python train.py --num_hidden_layers=14 --num_attention_heads=6 --vocab_size=2048 --norm_place="pre" --norm_eps=1e-05 --attn_scale=0.177 --init="uniform" --init_std_o=0.0389 --init_std_up=0.0337 --lr_head=0.0121 --warmup_steps=92 --schedule="cos" --max_steps=3978
Each number is 500 + 40 x the weight over the matrix's rms, rounded and kept within 0 to 999. Layers, rows and columns count from 0. Numbers have three digits each.

# layer 8 MLP gate, 1024x256, rms 0.165, rows 568-781, columns 192-255
497533545505476411441477495492504509492476556413443523441450494484465504493505485484483468485547505535479436554495504419455515420536521438535601506522523534538514507559553503515462480505487475
494507464520502485501500509470555544467472464540511526518514481580483531529477486496528522419555474429572542463411526493509504557490491501497511526488465494491536512486466517484489582507463469
522531523439525583424536502503539495491584487470495490579499565508501496518531481447492472539548470477569455468490565509494424595511520509387457507473416467467469476565518501504520452508554485
542533498575497511507474457473512602496482482546560511507492490415520508521478491532499465471547515506475522523606477504545495519459529551573526489595571561523463527548462467476532478532501434
479465497482452506513520501499484512439461485403457477470536530527604534453521604517514466525511438525538516531414547584511528501523534544490482513556436499428488552495519492527514506560487489
399518485467535538459430552500449480516525472456529468557493458536455466539531545435555479417439443443455513453485566439444561500402534462518477546487470505495556449426507468549503402526548421
534506515476517473504537510443564487398525466523480554453541522461565525556446476548516468546524504470396439559590485453479474492471446494518512515458489475507551424438498447429468475549436461
511489509504501408494458478609454524501448512502526462471527453482473516509578525524476510452509513499388488541488531504563510520516494501608498519466524483470527519513495459493566481528546532
501511530472552561497476532532477502561491538507448545555586516490565501476577445537463495524513535546462473534477524510498420553441453468481566482509466482423501474491470596517513573550510492
478473406483473584457437543516586421525391550437555495518582520516538498503613544477500547530476529472529524469470526532500476575517535456507423491456522522524496489511489532492496494533507485
485473481483501507461495493494527468528517516539532473488563477535438501513489551461440529583550484478549435481495522556471438497461453525500525444473512525485514504486504559552456503506512490
498511525573549477467509518525526497459518504518426570461504510518454496525546552504484478542486548468493470533566553427482510504502511507488516510511546507452532546493477526548445530552465451
434483447562461584489545471465521562496475473485464506536417462500535457525506485507532549532508533424509513545515531479410530402518547521558432493497521488520504534488557540526518440578492505
491539548511467519452505450426508496475530482482480484584457505433535526476458613507518488493489509481477487559494507520497488505509455491550545520562460509489485540480513483509494487568447545
495479508573501566445552528464422549507523464490524482463468458525430536470489522469543479496486525481433395457486513519482523528523502465480486466554587478536463515550495450472461498512454481
511530510480463413590519516537430482514517510434446539486456472495490554500528533514450447555553429502571459532483479532429524556487526498466502549576426544512468523482461477505543513576507546
513544509487525463498457516563510505445465475416504507474514533491423500492474495500593533476503490484489490472438540540422428439469525572502455515501499517536525528517574541547493510463476575
571509572454566555546462441466445552498543420495515505491477529438491483557533531522502497548554494478451488426499470540441489411503505499440530521508517427484514589496525511465460607515498461
471440547512528516509511456435503502558479527465466516445423505535455426487467517463483507455506509435523487513520487507555501492502505558591549504533488421449495542544475501475530489567526522
514459470529568553536512479518522514500469526471524449538490527488452537538504462469544494466462466494516456489524467461518522551438501528473480480432544477487446551411503528490456500529506548
512435548478455468482527463486459533557488541544459509436487426471495486487445509520429498509465546580535489528484481478535528509525513513476571443419483516508467503549506540543513493477555485
428486509553474586498441456533455502485531555510422487521500471472520456483497518518508540489527527430469470511488552548529534459471512542497485460470442500489501454531553501506518508490481431
515454519467449467572541489517514491482516456458494509467447450447523433502490511602512496522554602504468515478519409510503498499488519554480530501516494446509589473481573534528550510496544437
572461512518604462522456509492464541410454515394534478555428471502498476561498511611471470491550523513446469501529494491477496479496552462556489479437523491473504526595460476490494498501444496
480530449505494501454579514547515435523463434564487565502475496524520476461393484531492529559526508545458449490510533550462501521450537451557499499450545494462449506479513500477498489468480473
484536544491587527497586516481445456506564487387497517478483485527542520547550492500469483444549460473386516507544465474500543473538467495520525527501566503544453469542512457495480535542497452
480485569466470490439535480486567554476496531497459496496503492481480488494484532440504555438483479529547424514524462543463407542593564470466510435514501586522482544517484563468455541531489466
564573584482515547482458500562488533533549528512554505548529565476523448495548526449588477509511459567470583471537471532429438532533530491540441521537515449610508548577513519584479522510506467
499482456509515526470559444534490506451430491479413517415532455422461575532530529542412578500519431465482463572489534512461500511468455460445484550509514567486540507426533437437516482545486474
470491488485531540483449508472449439514478476474523481527472436593512500475407560542477459570522498511566437475509491463474576500495545440458485487554428430409520507466549532506556470493516547
518524530524491428509475457452534535497525427449514535467481512530476529499500511460412543532529462478450538484499546498514486532514475541502482509505542574515503434488534509474537410501482510
410469502498452482471558522533460521474500555488522464455575495471496502511479447495562605512461477479497522429510547468522527460411559503534486520571502527518518481480465513464583526433458490
520523474496537574513572447496577490506483517536495521445494556527509501469579519524503523553500490535472518511455462424493516517570522491479443504531476508510549437544501464516486570473528544
522425427506448440520559476482479484496506479529512550557489535497509471430516535443436451502456464475470491502486470532452605441441520460557480516515489499530482528467520458539521465455588453
502492503528563520458464504520498442533484458489563521519514523475527478524464524555480522488435427545491458483496485455383507529593518529487459466540459486499561513523506542484490408542520550
508481446525461533448467504566468513559496539480500443609519516510520470557544540522504506526504551535489518455478506481465389479444563479479499556557479533494560469474494473481514495517475536
539540482514551537505554471557523524523555476509441457510491505428485467547560470488477520521419528559554553510538514518510539491470449541483429568502436504515498536578559491456466518473484513
468500475515493507512475467504510565445557473533546470443473483460520428428462602447520518552510469537570547619466580510479515488502516465479545484517472591550475526501516498495480474461537504
557415515512506479480487517441488544484501488451537470522396495565538475505466495527487496504483584512545445478499550491479478504514524482517545500544536486522492507558488538443528525464544519
474458517545594486491467474479513513531508518555552497528427515443528478517554464508483487458430482408479484456514553450515459501493523500519555450445509514518460519469449421429483518515506497
524546503464526487526445474526439500503511485581454481586578516482486484488521462565475512478532547470454490521439532482420509481498515543476512470500521521509518517509561479572559512466463476
518469473507508577529511536481414518560508533445472509517509475565428548438534445460514439494454473468532547545483476466479593418458460542587557468589502515522511588504569542510549498495490505
490503531551498506488460542524449548523512463455517515454481469546517497486489533493489534472485503532498502506538512507445501601528562501436508471450498458466507530543528583517365466554491487
507506561508553533528500471476466476483450464516525454571521459507441511497520447458449531567453552572476444444507510456483560483549485546483584491457459517507453539514532513497454570546443533
545505493465527535509601545508417549509456443521470521512429533512395565505419544539531449493468495546613500535476465529516463531452460478498457454542478495566548483471556539455491511500473490
458431505533526521456455509583494479487496480527448487453538518506519508504503454557524525469483507526458453490403520532442507531450397506542536464570505501510440557479598526540482566456520567
503495494483552477517568449489462462501571512473511526506546533441547571496505496496438531476505500604518545525505510496468544535511492489518505472458448444448480496517523452551490459518550486
480467600525554457495540530455485439464482495480456427526479579462487538519507494511513532515471461504505557457498499487529468490535475449515526527510538550498525547541500485501518474464437462
512517549590544514478490617517435498484497527543484478509461445472530458503495440550530493557455439495434513521502478478456509522479532517477476540430464515494478475488444538440496536499466445
456507484502491459566451519538367434424494488478541524484556469494531485496555532562542494504510553590565549514467440515529487497472536526503516449499515494538588454489506523478515443564495450
510456540527546618501529415448496478477541535439515521566500493510593494458527548494489526442443584453443469522475519538492493474464442500458546407413505477527452561431571529529534567458486465
455540530503482479467525447508472508518442450551568458446575481488498530558513507520550554507505469528529504555531479564493466539469540500520470550524488468515534515489551551524514533480503444
523478502474509536411474465520508474523576494465526434466515570568522532501508492513527538499516525472505464513498511502500459519491492543471526522489508534576497473527423501591521476498460506
509468424511533438383536531530547461527446468518583505509472473436461446520517517522506515497479565563573442504483553488558539524462514508492548501500540541537532468490578526479474578529575524
457487470467534422516550538569529476476553453541567464513511532437516454499486452500586495544460449492534460490556437492464502492517416433475466544521495487517458576516510407422572428481429546
509514498450483517481530469491440523450451470476502520509564566470532554527518486522496489488499535516433499473401539530448424490457443522509498512507499571439488495509564516522473454468480528
477556557474515502554534459520556513468537441575541559456485499548462529526426492486487544527561486442500512542471524509509513476530493521461510503506510528522512495456476586567537506573514500
514537506437544481429500452471517459468529491524518436528467544530468537468511458465448489473524523513526472475470430498486503436535457456511549500479509459554405516508535437492492502490444461
485478485491558489455535495531463509528498448414577484491477500520476466507529537539513490525424416434566517480492504512505507561524560457510435511484543552499524476534521442506545538503479548
541426441573550501500496475570528569477590546478513520451447523490471416529462567527502511514480540505485525490498483483444394436491511431512452482502486503554522468536574551459516440588485460
504502493494499516493494469463451496504563486559498590512547473504507459549453420497500480485511503539420473505521541503472532505413504552412546483469529522541505566496512571429454470496520423
481547546500510456528544543508426472537526469463559521484530533418474497479493459569518467539436536463447528505518465456473523534460545456516489464446499458489525451541537535594500558507510536
483541548507476483478467529483508588467543529446523466477478563482527535509489469513583411483458543440544518496498443486477529483450428411518508504558518524498442507535516471506488486471507538
430580499428522498451505535593493500439452515556548514599507553547581529409483536559515581554532443459527567498497506463509488432497500506477553479515554519537563517516490466584457482515475467
487532466490507445491497472464469516479427493455555462410501488526526545509508483522482487543433462430451438516428460522427506501469510506530576530482504519472545497478419466434533496448501539
561448415496512501491480531549467486544448406490551565479564542502474444496492456510539502496475512556468459514457563503479455458534426523589550486476455476479491475542499432546447508553519423
515495544476511500455551515496510487542524525524520508522514570657503488571510556511513509501396550538503510528442517529509448451559468520486544512445516507481397505493537492502487512480472508
477551433459514522537423473439532497522484536558568491509503516491491499484467511476506492459433486529536473471499464526469544539513543606501471499513551546444446496460483515505550491491479449
451426464513466483467511558515456443455493453542484516499420489545543466484530505558462508484462478474497524456444509501555486512505518552521513502481517488489502529466475523564527482482496473
490509499532560582481528470442493539468524558449566460515534455551490486429532535492534503422462508526490508507514473548416500493500497506470523521512517501448530514551499534548496482501500480
486471571476465435428489521563515504511532477474505526453564482520526510548487495472534529483468414568485519486475561519534488547506481465506532513546547584546550560563515444446448498539533487
553537499459444539462519499545477490523570522424544432518458515484519430513439557502499481515482529510504540537478527530507554517474459476560523456498482546516549599566462482542429526555550503
546485494483528422506479489500490402562468524489584530464506537534545493514501433535517456440448590576463471439531524505460472519471600436460499477597537501558488489521508532471463425577446507
498452492529535547546482503493514515510511472449532560517538589559522522486501446434492500538528486529526506470486496449523524577542489539489546450507528543507480468474463512477538440472493520
526499468480451432566522439504440525482516561488541472538550505567500554600494471532576490504393436437540520571483571498577531583556517526557576473581596565458424485492511501505500496565475566
464527538488521544563516504531514476544518496494460464527521569502456512527547530483527484520545579515463429535510461550468508479483520502568418464451515568495486578526468490533471496453488568
503493435488522458472482473456510508491504470515521556538520473494502461434471529486530518480506521483507481477515484451450520454492484495463457534454535516528541520535463486461431449488533498
585527486528501511563468486550566544527541536508455495455541461527555548557419492517500549511517527618495556527533497485534461519554509510488540527545564502505508516571531512527495511501453470
538485546454588495439503527445473520462550480553489514489450519547480513529501456454453504502520475515554513487479504500467482538530463540440527523541517455549527472481437504393434589521482465
475536530521490509434451469534492468410561522526465510542501460464496476495502484511499479523497577517494553458454475492518452459445540491511522512472377549505514535544455487545456548471498415
486475559575452532543511575553551476521498529558471450491505447431543449484448567496505528471553463506491518512435453488410475485552466460524542558466552532533526465456430469512618458492541519
560478503489524463474489439514557503550543509502472483430545495513407543479536567570475554461517489523506535551501457518519547573485381509502529497520406456435571496490471535585553474570456519
510481476501505475438576494444481522473498422492479464570485530497482488495542482496532454520500517500518465443476480507524549551513555536480539450456483438547487482430531493516413420532436504
505476543529535431502473428525558538464497515528533506488446529539560479510510454495517492473429507431612496448519473520458514548507541562418469463479525501527531496514541503441570435450565492
497415460482539450467460484494438444512486526466527472440478507485509549526520496448479582432507467503461505551499487502518549471442524509385461554521541512509497446467525562451567495502619541
548524494482549456445542478502534464503505557537469561529431559531540505525500527550491507477517473452491532451539522489544505466524480499524446455473476584535502496517510601491456441461574447
482500546540530526542580551555525544478532570494543448556487487507517473510486519432473475514464536480530554548435458526495503452488536417466504511523480493489482520547538516487479518550518507
448482440503430520554540498559456520576491496487537534497545495475472497464437474493510530573530483497458518424518544522497521560536505503428526530525469588519547453434502485482474459535598504
488546510543541509478458462506519497515510480481517473550553513503546442478392480506515501478478539451520485534509515525464441438487502434528479528475477446513538510495506480516456455564502510
555478504542483493558504551454492461533515575505501499475558446431500455461463515444538507487495498554518504449479530520573435528559448497445512521533536490442478426500544557474468517546518450
557495465469541448568536539557502466551530499451483585451551561534521549532510508529482462531537588529492495510438465468538546476435504508540473548492473430506518525512536519466494509515475446
478538506461490615584537451512484512568493459481517502497502531530540342507508524494451514558519583537530544431505406546508457518492498483425504473476459446501490556576534502494490503492548484
418525455515483471518512551516513515480563520539534426519508526516514433459466516477523511495518534491456514445453470514574588465447555522551576481461507473507561498524598525490492431577539502
497594466460490580504490521456511462493516509517469502499512485475447512513475438492511496486474548449510478523472515547497531506496494447492494533530459558510470485479516474486519574466523505
551527485516523490481490455411513554467525485548472488386521508490424518482521510476503471515536502525491476511539467534510542417509531501540457490489471484512539480474480586542505467479520488
547499449461452522534496508492491476389502505529463456461523546505484481491464515481466479578522439572524467521500520478457499506501518490488493525539486484430546455440534437459498480478431468
521508558518558533579420492482550575481533475481447448577522463500497476521543519527544503475522510461509548471546510510452440473499494448466491421443509484478528494481470545532538550508510537
516539567462476519536489451503438462484493519498510477436554530542514534539475494523563497587429454537475501482435453525539450581436515473476541538459542471513392560478527496524479444492498562
472587572483460468540486523510518562542553521497566586475492466499483501528508532558490479521562467520490469585439540500501493460501491460508532473515495479541441490574454476454619480499488534
541536612491532544497482510508444483466485441449539522490479550515544497545487497508531557541561499494472443454497476547504462482480595511485471455448483508506517503502527494509461609516491515
463511526526491487523542464536450474499483528493450523478436526486485546504542521494470483515494476538499581474488509486512427438531533479542512542474434477478549554539506517459460503444500544
496498438572521405519384465528561451531480517536583446557421536505516501516474503514500469574571501546541473502438434508439436514520558464475447477497440459473440522439582541552555504502436492
519529478536481505422551460482498476565498465481472513477541509563512484493467444587504509521487575491542526484482518439466486531436494433452530504510520466446551535446460494538497526511591515
494448503464605514502487495528528463439540546474473457506527518447477490554458452458465470482506424494499457471523432575464460450507423459526452461537494518556492506534521567474535516499518548
532538473500492521503468490519479528552456566461453459475438423500512485482543533518443456490520482557492437528451472510485511493476531483519487473572431580472524491477548445474557494540517431
494472548516581392468504548503484575467520478531516569492508507489485580517489544518488486538503434528492540527516425492541437480480523526521503512525503535429490522585470576473536493456511501
480518494539501532473590511412472485442506489548467504433423504533523513480540503485515564488534458457454441430490441532530501515519518479507450522499567479449531441511498441424530583465468474
547540444583502468568482500417487548490478441482500480451499510471485536507536560533485488548552453444455562548425531463526533402608529544461509436516511433505559536462512441430482518558402508
518524514516483502480482576488465533556536513523518489447467468500574499530496571490554460444504510406536496504490473498477516530561456575517529533460505570467529597526507513452490435499517504
562468533549562483476541556465461477511500457468553563490404513460509546488425549473568480454534476569519458462500521502446524448476554447491474459428506555504442524536531506475467520538539410
524507501482455538452521443546428455489463599517434426447405541539561536482515486469533443518487488539533467463439455518499389455513501538469505464546501531603525475517399386539524513514505522
464546507472499489503457477449526591484566470479540477483494475494499494575461518480566505504466371409452503462517468458458487488537524495436440518478580475510530485564436485479527491490489545
376507469570472517463478510472505483524462515429561422531515569510570508543539488527453494458524453497434514535444514517537502490535472521521511600488524547432496492507589462477511481507500448
485503508517511450387537472476510496435458463505502466514473533546495450533509468423544488422485536539504532455518495466484466487523467475553480519564551479430543477591509508507436464520531472
561543518498497448526490485515481502451511569429508472489525460501471537465448457473594532479489533522465506466436482501401458498456433465524414518479460530507491449553525468447475476569446517
531520501533450468482504478451498538572526487549587466584510433460485541484521500483535472529499440514506579465473582502487550472484435468528509516484459463500542488497457526575492458506533489
458534448479470468461542492560508517520457532503575526480526522543587529530551455446469510502489482543492581506473547508579490534511425510528490488469571527474511552496394532546438484543459500
458466473509519528504435437468487440486527540485488505509480511497518492563583503550524486551505522475496478486511491545494480493433423470496505494493489490525484499523512532447531467514492505
475487538465517565513533463454460500436636537413532516534489500503496476487493491426411523470492571500513544519477498519506573498366588498480492514545416471437485553547476457514482471484453485
524453576575533464478468505482516554470490427545476542489413526478510476546488522473534515523468455573510583443466524441526490516568514475486450513423576510529493524477565461477589467562487486
472439568529479511505443432473561424507570485488509537445482445520535496530547554488489512446529489599491513534441483493502473502503434552501531468552527513488507479530519550457471444523549504
491568543487509516487496454472511524529540425486544416534438499547482410517521427487442449628540544557533477457554556479543538597548406442512505530538498473545472525599486560539509538424487482
484446513416470526472511422513555581470500492450500454422483517503566491533478484524457446579514471544599502497451524573486512504520521461444461448466482540518439477598451460500439555506492478
456490580461444490516532450447493481527468518523421524454443510425474475455465516518487459513494440478524545496515523533502434581499549550524469489533443500500523510479492476503577522484534450
501438490540514472547541474535493485534516509536437420481492501506469396541495510538515589544505527515504522526531465573522557504507482450484503537517466487497519534486503540469458501555431488
511483591568501524548514442504412577500467508454512537506559466537519429532579522491484453439449530486503510470510497503537532426451434450510497495521536497528486514496549512490551503442482498
476538470453505525556527546442496463461536505534489471446547559482497511565465502541499524437501557532519493503510581474541562487474606450535491467547424484525489433520457528498456498443571488
463451512511517449517523464546524544453440510553543486512506544436531470511554430490511467522501545518485442469466518442476487481477566493560550542538479449493479568504475490519518488442481508
512534495495497541506566484505475467505511489484398505559558458467503429451498491504479573476550428503527512427498546510439517480480447539479469581555479515497495479488504495418509496500527524
464514517476502562474470499599435451572460540490504461380453507533559445503517495507513497530511490436515556486443459457431485491471505548457449480497532502538562501553486516528464499490501523
497422523479568470502536421526553516496553494517463467544546525446512551441398436508539545507557527491470478519461469513555495499520514487488469554479473499480526532451522515486495532449483506
522480500500419474500479546555453505485453528415462483461489532558515527513552477500582525510494461484468550451422471483553455509542438493559506563545503499424519470447573573500557438477458550
593512529487539469470511525465476505593459535473475534484509499445492449521462473501461506523513461457415535487542514556448507449541543515430532409484495466478454520555510515395535547464454486
521435581484532484455510522458531472516527477445461451471494522561543553594504480527455525538522529513478470464457406483475469508456542533494488451460554544507511509513509517449506514604592482
533476475476521503445595528537523475511469470456466499540453477475497541552512508556492547417525484456506445459558460533482441569512475497529485449542583539509566493501489520532533482514513441
459433557481510436495447498448517553487512481495475475474499485497507474482487516480449552477494447471544489550516587523486510457504485465498531491551525482572458456503446479558487481568478497
491511471460574523498504474472532432474501552496525429477488540450452535488461497508496524518485530515541516474516494459492521510543543485511507490450461499438521477535460480483479496510473501
494541513449567512511437545480515486490521480535478492498461430536517437524448441510472481483478497495504498569496532537505561500513469473495491517517493399561495554526498505498491514535446474
489438513528536433500493436451543546514558543475498481470521529568563475486537525448532433471422433508545542560463528462518438450447557516500530529442567566423517504522504507450526522587483566
494515471483492501504495476578534476478454472492522468535565470498521487473528528540537496450519450494554460421455540410401509455448521557452481467422558572487537518473449493486477511501483472
491398517496495463421547471506451501553474448506547509480490483545475482519491508525532505517561509544550431487545568506517462491527441487510426499496466529495466581496473506508507507522492445
523506509507514472434460504481591531483540484526557517542429467444440469461508447547497634514521531535430481500528489510412500389499506466496484512541516537443486498467566494510516571477491528
604446491398551514503523518488486589503571553478462542529487517514530459479516553492435477449509533540483469508465519534482529496525547494500474492428514511480475490471520576499491545438479465
550481460422480438443515454570445466470428491486475520543454476476497518480513491426469532433535482463517505545504523447490507528515478528463551503495463546489507464479507503522510518477469513
502435497490457455499566408473446499460440508540554523492449519433477587542467498546425546476491472501537507449505566527570454514439490512489519540477516506486497494519585551482473511468514411
459537498507523540481487520582515494425515442531496514525516445510488484455457480510497530543432491455474523544524542449503569509615535503523501441474487483461510483509437518500452511496537502
553458558518498603446533490478539533491568494504504586390409589513475547526481569504488550447517467441448501420547547556521497528526593510516518536487496559549543460542516502467545482484485472
441558545545419444505468527467545438490540469507501510447466524523450526508525554530501489508510526506480459550516531471439510468512476559575546456451464547504474480424485479484539395529448444
542561510474493516471529546556473514485569537507470503548507479525503597523486473507486501589487475597512514488459453511435494497502551500524512512560485527540548571479532449529507491494528558
531495493514460510510514469526502552440490479461547462574524500527613503507569428527479484478508465565428516460480476513480458549479462504502548500492507480507533481473494553495501568472466537
543508436460487514473424507489473491573467385511495499506526488503538488531523576486525486480514509512488532498508454439413496480552530457523424479514471560529515527470517505489514509521540500
516509523509488546494511481559457512492538554492461484483549510523529520507494543552477487500564495474445428441490473472538497489555521454530559530489500439505467512474512468443456489452445487
450469573515480502476479449462468489471511600584488503507444530385509473430520493466503447443563504507483465471527571423529506528512548523496564512524474565515487480465467469498516406461487498
568529560519524534459532559474425488506432476497440474509478529544491508544518546473463485438467490499526523469451539499529502470478523486472543491515456549529530512492481535464499513464481525
552477464512501538451515500526463569536529489523483508450569406564534532535477425454531480518479567483547485521509532590485479515513564484484483518505423523515486484494503529538480474561514579
603504568410499426518541579509464465558539468520473530488467475529577516443501554491540519509467560483483472407491513504566525525479491529487505474483455538500581515534562562529492474557481503
487463540505545486515489435472472503612552507557468416478467481533437502542549514507563480517493541529521500419503475437501537467500587423442509437532483576463478504494479500443523573507480486
502502542501476465464500516447467506562607492568512508506450539426490530549457507520466486555414522554478493472441571505517450474463572481437480524480536538526504485530527479459440475516500549
529495514465469430407411390490466484554516482540532544530524465475534453413457497444565547444488489520492514485461462535502490493489496527493502483507468498464462555442472518500501480485531594
605462475542506539480502497507449499398477599486513569462497505481461498458559496589499515470482563472508485475450473496536518505541563580472456550561491519570506489551518484434448473574522471
456503506450576515476552484456501596426499498513480464445472489511542517465441544515488517509519495503493539557491522562466472478430471500558496473564504545432563571533503569530587523571514492
548532441540464519483492489460458498443539533472481563558503508528505532552449451505486432519446475480525519488462506521467493460517529524556522520500555573530494547549467530568504580587533486
479459377480540489531522512502490523538532503502574510467446560458483507486558480499505485412458467531528494502424505465493474551484528516529549490568488519531543535565461531410517563565529503
429500466420467463500496480495505479425497524520431471449487505533577463488532574512548468515514471567520502503503488503532501511513507550491436465589567526442525507523504542491570477462543492
507477493498576493482520572599457525570509504460474503475454500483435469447561567588440426452487500538482577480500445480469546451477476489521498503424484453539522500547545578470517555551493425
544395484436479466478521441558475593450504436574485513535472442482568477538459502517532451513465567534574439527458492475524529426522500459501515523556617478543519562560437490545547470575445511
516492496544496562508524487457478430479563457528454473445533555529524554479497520487488455461555476518441551549540456438485541499504524471489416395476464482438530541592526475521430467456481460
603473488517471471454508540458418530549530511497471480511501509510433589505422527512466446480463491454515471527482575545399514485479534515485551567523538527479553436482527525423533570518418493
506497499564524509485401489541478477598585502522474519454493533470489528430524490501481474549507520557506577479585414426570484491485506486436513443484433501515486516481549449544526459567530498
403440526468502524507504531524504484477578551482515442463606481450530459471508460500540485563500459485527522488445550520534510470563453453508473419521440496453547494524494499571520537535573408
547484518485525488433481510487522535456543529507473470506426545482535491468455509432504556518458497533521534525493417549443473438512497522459559481442501477474528516579493515513504512455490567
459451567448526479420529459522536540496542487434506589500487389517453457521518488537428554499540500430509574541462438445502499484463531513514526505468522536490524517477520564513396480495493487
554553471528463480521477460539462507535479501532504423510480533508492502508546550442587570536474489529529528533510415484545477447492530526554420478547483539486495566465530527491488535520479543
473521457512479515508462459475433534508510442527460469516582472436539515548502449511481466496490489525491523403466519471575467523512467511525563530465491418457557516510491454526533548573518498
492517423516470532497464528491451573498467469493536494506520496483525503480490508534438452555423553631497505529420476557481485486473495482468481527564478516455509457526535522482519476508494504
418529452481442481509416476501454519434539514503528584502530474495494539559507435496500548471552527524494480461526480515474443516517418472486515569472463492457521512500467508514537537504474504
515478541527509536494548527532499498448585432486525537534491523517480551448498484554500534508536449463455458537455538617435401503459459507574506485545472468540500511443492584518488531499466508
423458534452466487526579459525511530451507492490506446462566516454524502506481476492487526541533517482480468505500547402425549496521511496597533467523497462514449555514542535498498478443497513
577442541457527548465507477566475498523555529498559491482444518427486547453454517488534502501440498517492548467486497515518500442556569525504533554442513454457516484506502546520482535508503519
480533503513460450508526559507475439524476528519500507461452584494567510543454480530568475542518451547516493482480478469474461484376571444537536471574529530475558550461502425478513455502453480
542489460540515522512521498456479509546522546575409503506484507460438465605524487546539450465476526497445521506481485497547466481476444521631471496473458531413510488506528501535478496506524494
557519507495536507446464547503530526525522456508555527493450528493480519479512471505474585548535496515552460517546495534434464530418504445459520409481480499460548474506455515488481529491535532
421480505535490420492439412482467504520487475492513527514482414488499494582542458440526549538536561479535453445500541500509516463552498519501500563591487465504444517461545455472478478499485566
590462492512484492470524490519507510491522496551510495536447564499548535520501500445578538506481492450509517407421469429427473525446537467532401487538430454538500471550589464559460519460581463
564509440503510560440508575583545575484450536490540494522477417498451496593456487484481560567506422516437505524452495520462502545500570429517437469486484496427427504494484518567431560469453528
543496572525528471510562552485469514535406496537586494560486440411456485510503464539545435483474568533509476458440542433511425464559539554430493496511526512509511498486520483493538477485547501
500429564567531516425574504531460483475491516450413565497491491475558523474488474493487483583497482552450506535465526478502488517500503542548479486477437454499478497459502510468482474507445500
519477543523544495479483461412492521461530556553592514514515532533453501451512475524481419521460556480456471447439533462564468445437580495470476536549491545514432529435482580497460454469453519
537477465427461510422504495442506520571457530484596466514517564543486543486539539616472464436536566535492451563518457420494479532514478554533550481549498487552494525462503560492568457554504536
503467509659421540506563475427506497524531483570578577531446477478500488514513507445460514498492457574554502508490436523439602515525495494462494500488463515463463435436531522504487527554536496
421529566507521535539433504508518548487535461488547506495465490495452462576469568505496511527509487477531510491518588482492568505382552531522480487519446467480489466518504595507495465398543475
459530475526451479509486463500526548490473422441502478507445538488534517531519492495542502521478518515490492553515456468486482506577509498537539480478479478439533416451533487481559507437519505
517531500549466465489487511501479487449479441490529493471471408553531495575418513499507501414543490575509506474472465500568538531469533508487512521419474482479503540527461461450484453511551456
493453496547509512454437521502497544468480580499492528539481501468567486516432490484505454481421482513432494537487552497503468487482455462543526526467520526490531489529502528532439443554525467
487521580479487423481420439458460525561550480574501526448508443522516559531465506484566563473445457416556437518517563478464473529489483491429473470529529439513511569472378463479569533493526519
508462521544510406502542473474548529510500476537441499486448487543502453491597540491499532482484527543494493470533556558413539487504572470459502520494510526540462601555510540460489525478463448
500557513494490499552537480423463513505531414465541568511476543480496489477480509484459515454477541475453607440500522489511511485476476548511501505474505435503544467472510555571510424452456504
502448502498485516495483492530400535529582459463500450569556509470525519487454499374523548543506506520446517507454492457598479495522499396592486410484508455484517482550527506460559484432515449
481495528505540558507519522515458460436525513561550524533417447597480507518538562481520534447546480428546484427501518509480560505433446531470504541466509535546466555452518509468531551426543513
423440497471530552524508546539478485480487556536528484543487554450566455536404527478448530441472509518525494530490465528458493505444516548487449489483539401495444487511598512484585517472500539
500538573517528476515486480508450432509455515494429501434517510488554514489483519544481434526456437546468543534496491478526493468533518414586605460484537462516533585460479508579429485537470521
468506540499528386481536501464532544564464471477548601489538489548529529540435490511522464568456480527468590520489537528523500481456532536574505569475520490475508439486520539487501468512464573
446521506550503496627544464487447496417532480523483548459481517543528506573515578498465512514558537525514452540471476569559432527506437490454490562484478500537457556501503496530542488488583499
528433495500431461468520503496532505489474510582508524513502513460540549390468605588495497480483548511540435478505461481547498550464526484533497483532488540466517589499453501541461489478508513
514480443523518496491461422463534536445557476468478507531482509557509501470506465517480475503463502503482494529461579519516508453482466485475520485502492472519505506401483548506537556495485488
493511511476474459511521525535524524509571522538441503530463506513513514455552522531411530557461524523504525488462525497452477540498531495556522561517544525489441548436507533515573470518544496
457452531442521522504524492518516545473531534538492519526425529567490506506493548505470509472431534444558510493507504448503465473418473415544544465570451438512445571539482495513452485484512428
506489407527546558601578454537493475470522545514448492550491486501571508492481511445450499404470426539542540535553491448490535477532540558472510454469453477502407509531539488468469482418516509
517499451412422501507536514505466488542543541474461504511400458514476483436429499542534436482457558474431486517506470529535528497448486452476498545527500430444477534519509560474523583514499510
528469462563530527426521516462500505564525492492474523456539453510442520541470503459434557476480499506496502507463545521486489507526547512503533602459556553545553486465513453503467497588607499
446467509498502528458542527502541457531509485540510527533452432501511523480524515503533537552534476581577542527431541513590575505524405506464606432456536508508507544573543552522454530487516532
442449553543518523481475550518496502514527495501470530478472509438445444474547542530466440557550597518558430533444485464549510507533471492482502515456525469544612515486528498483453537408456467
556479508513460565502521484522458551462539498502529499494529590485559498513547507453538496426512502507474529508508478434530502521471506497546460524485470493503478510492527490505531458543437506
486521526553509502470501555499504443454493460583524445443451425558524494565476531538530479468530523581494430539548428525465456444516499426514490510511566478453417552487526527519474458580569478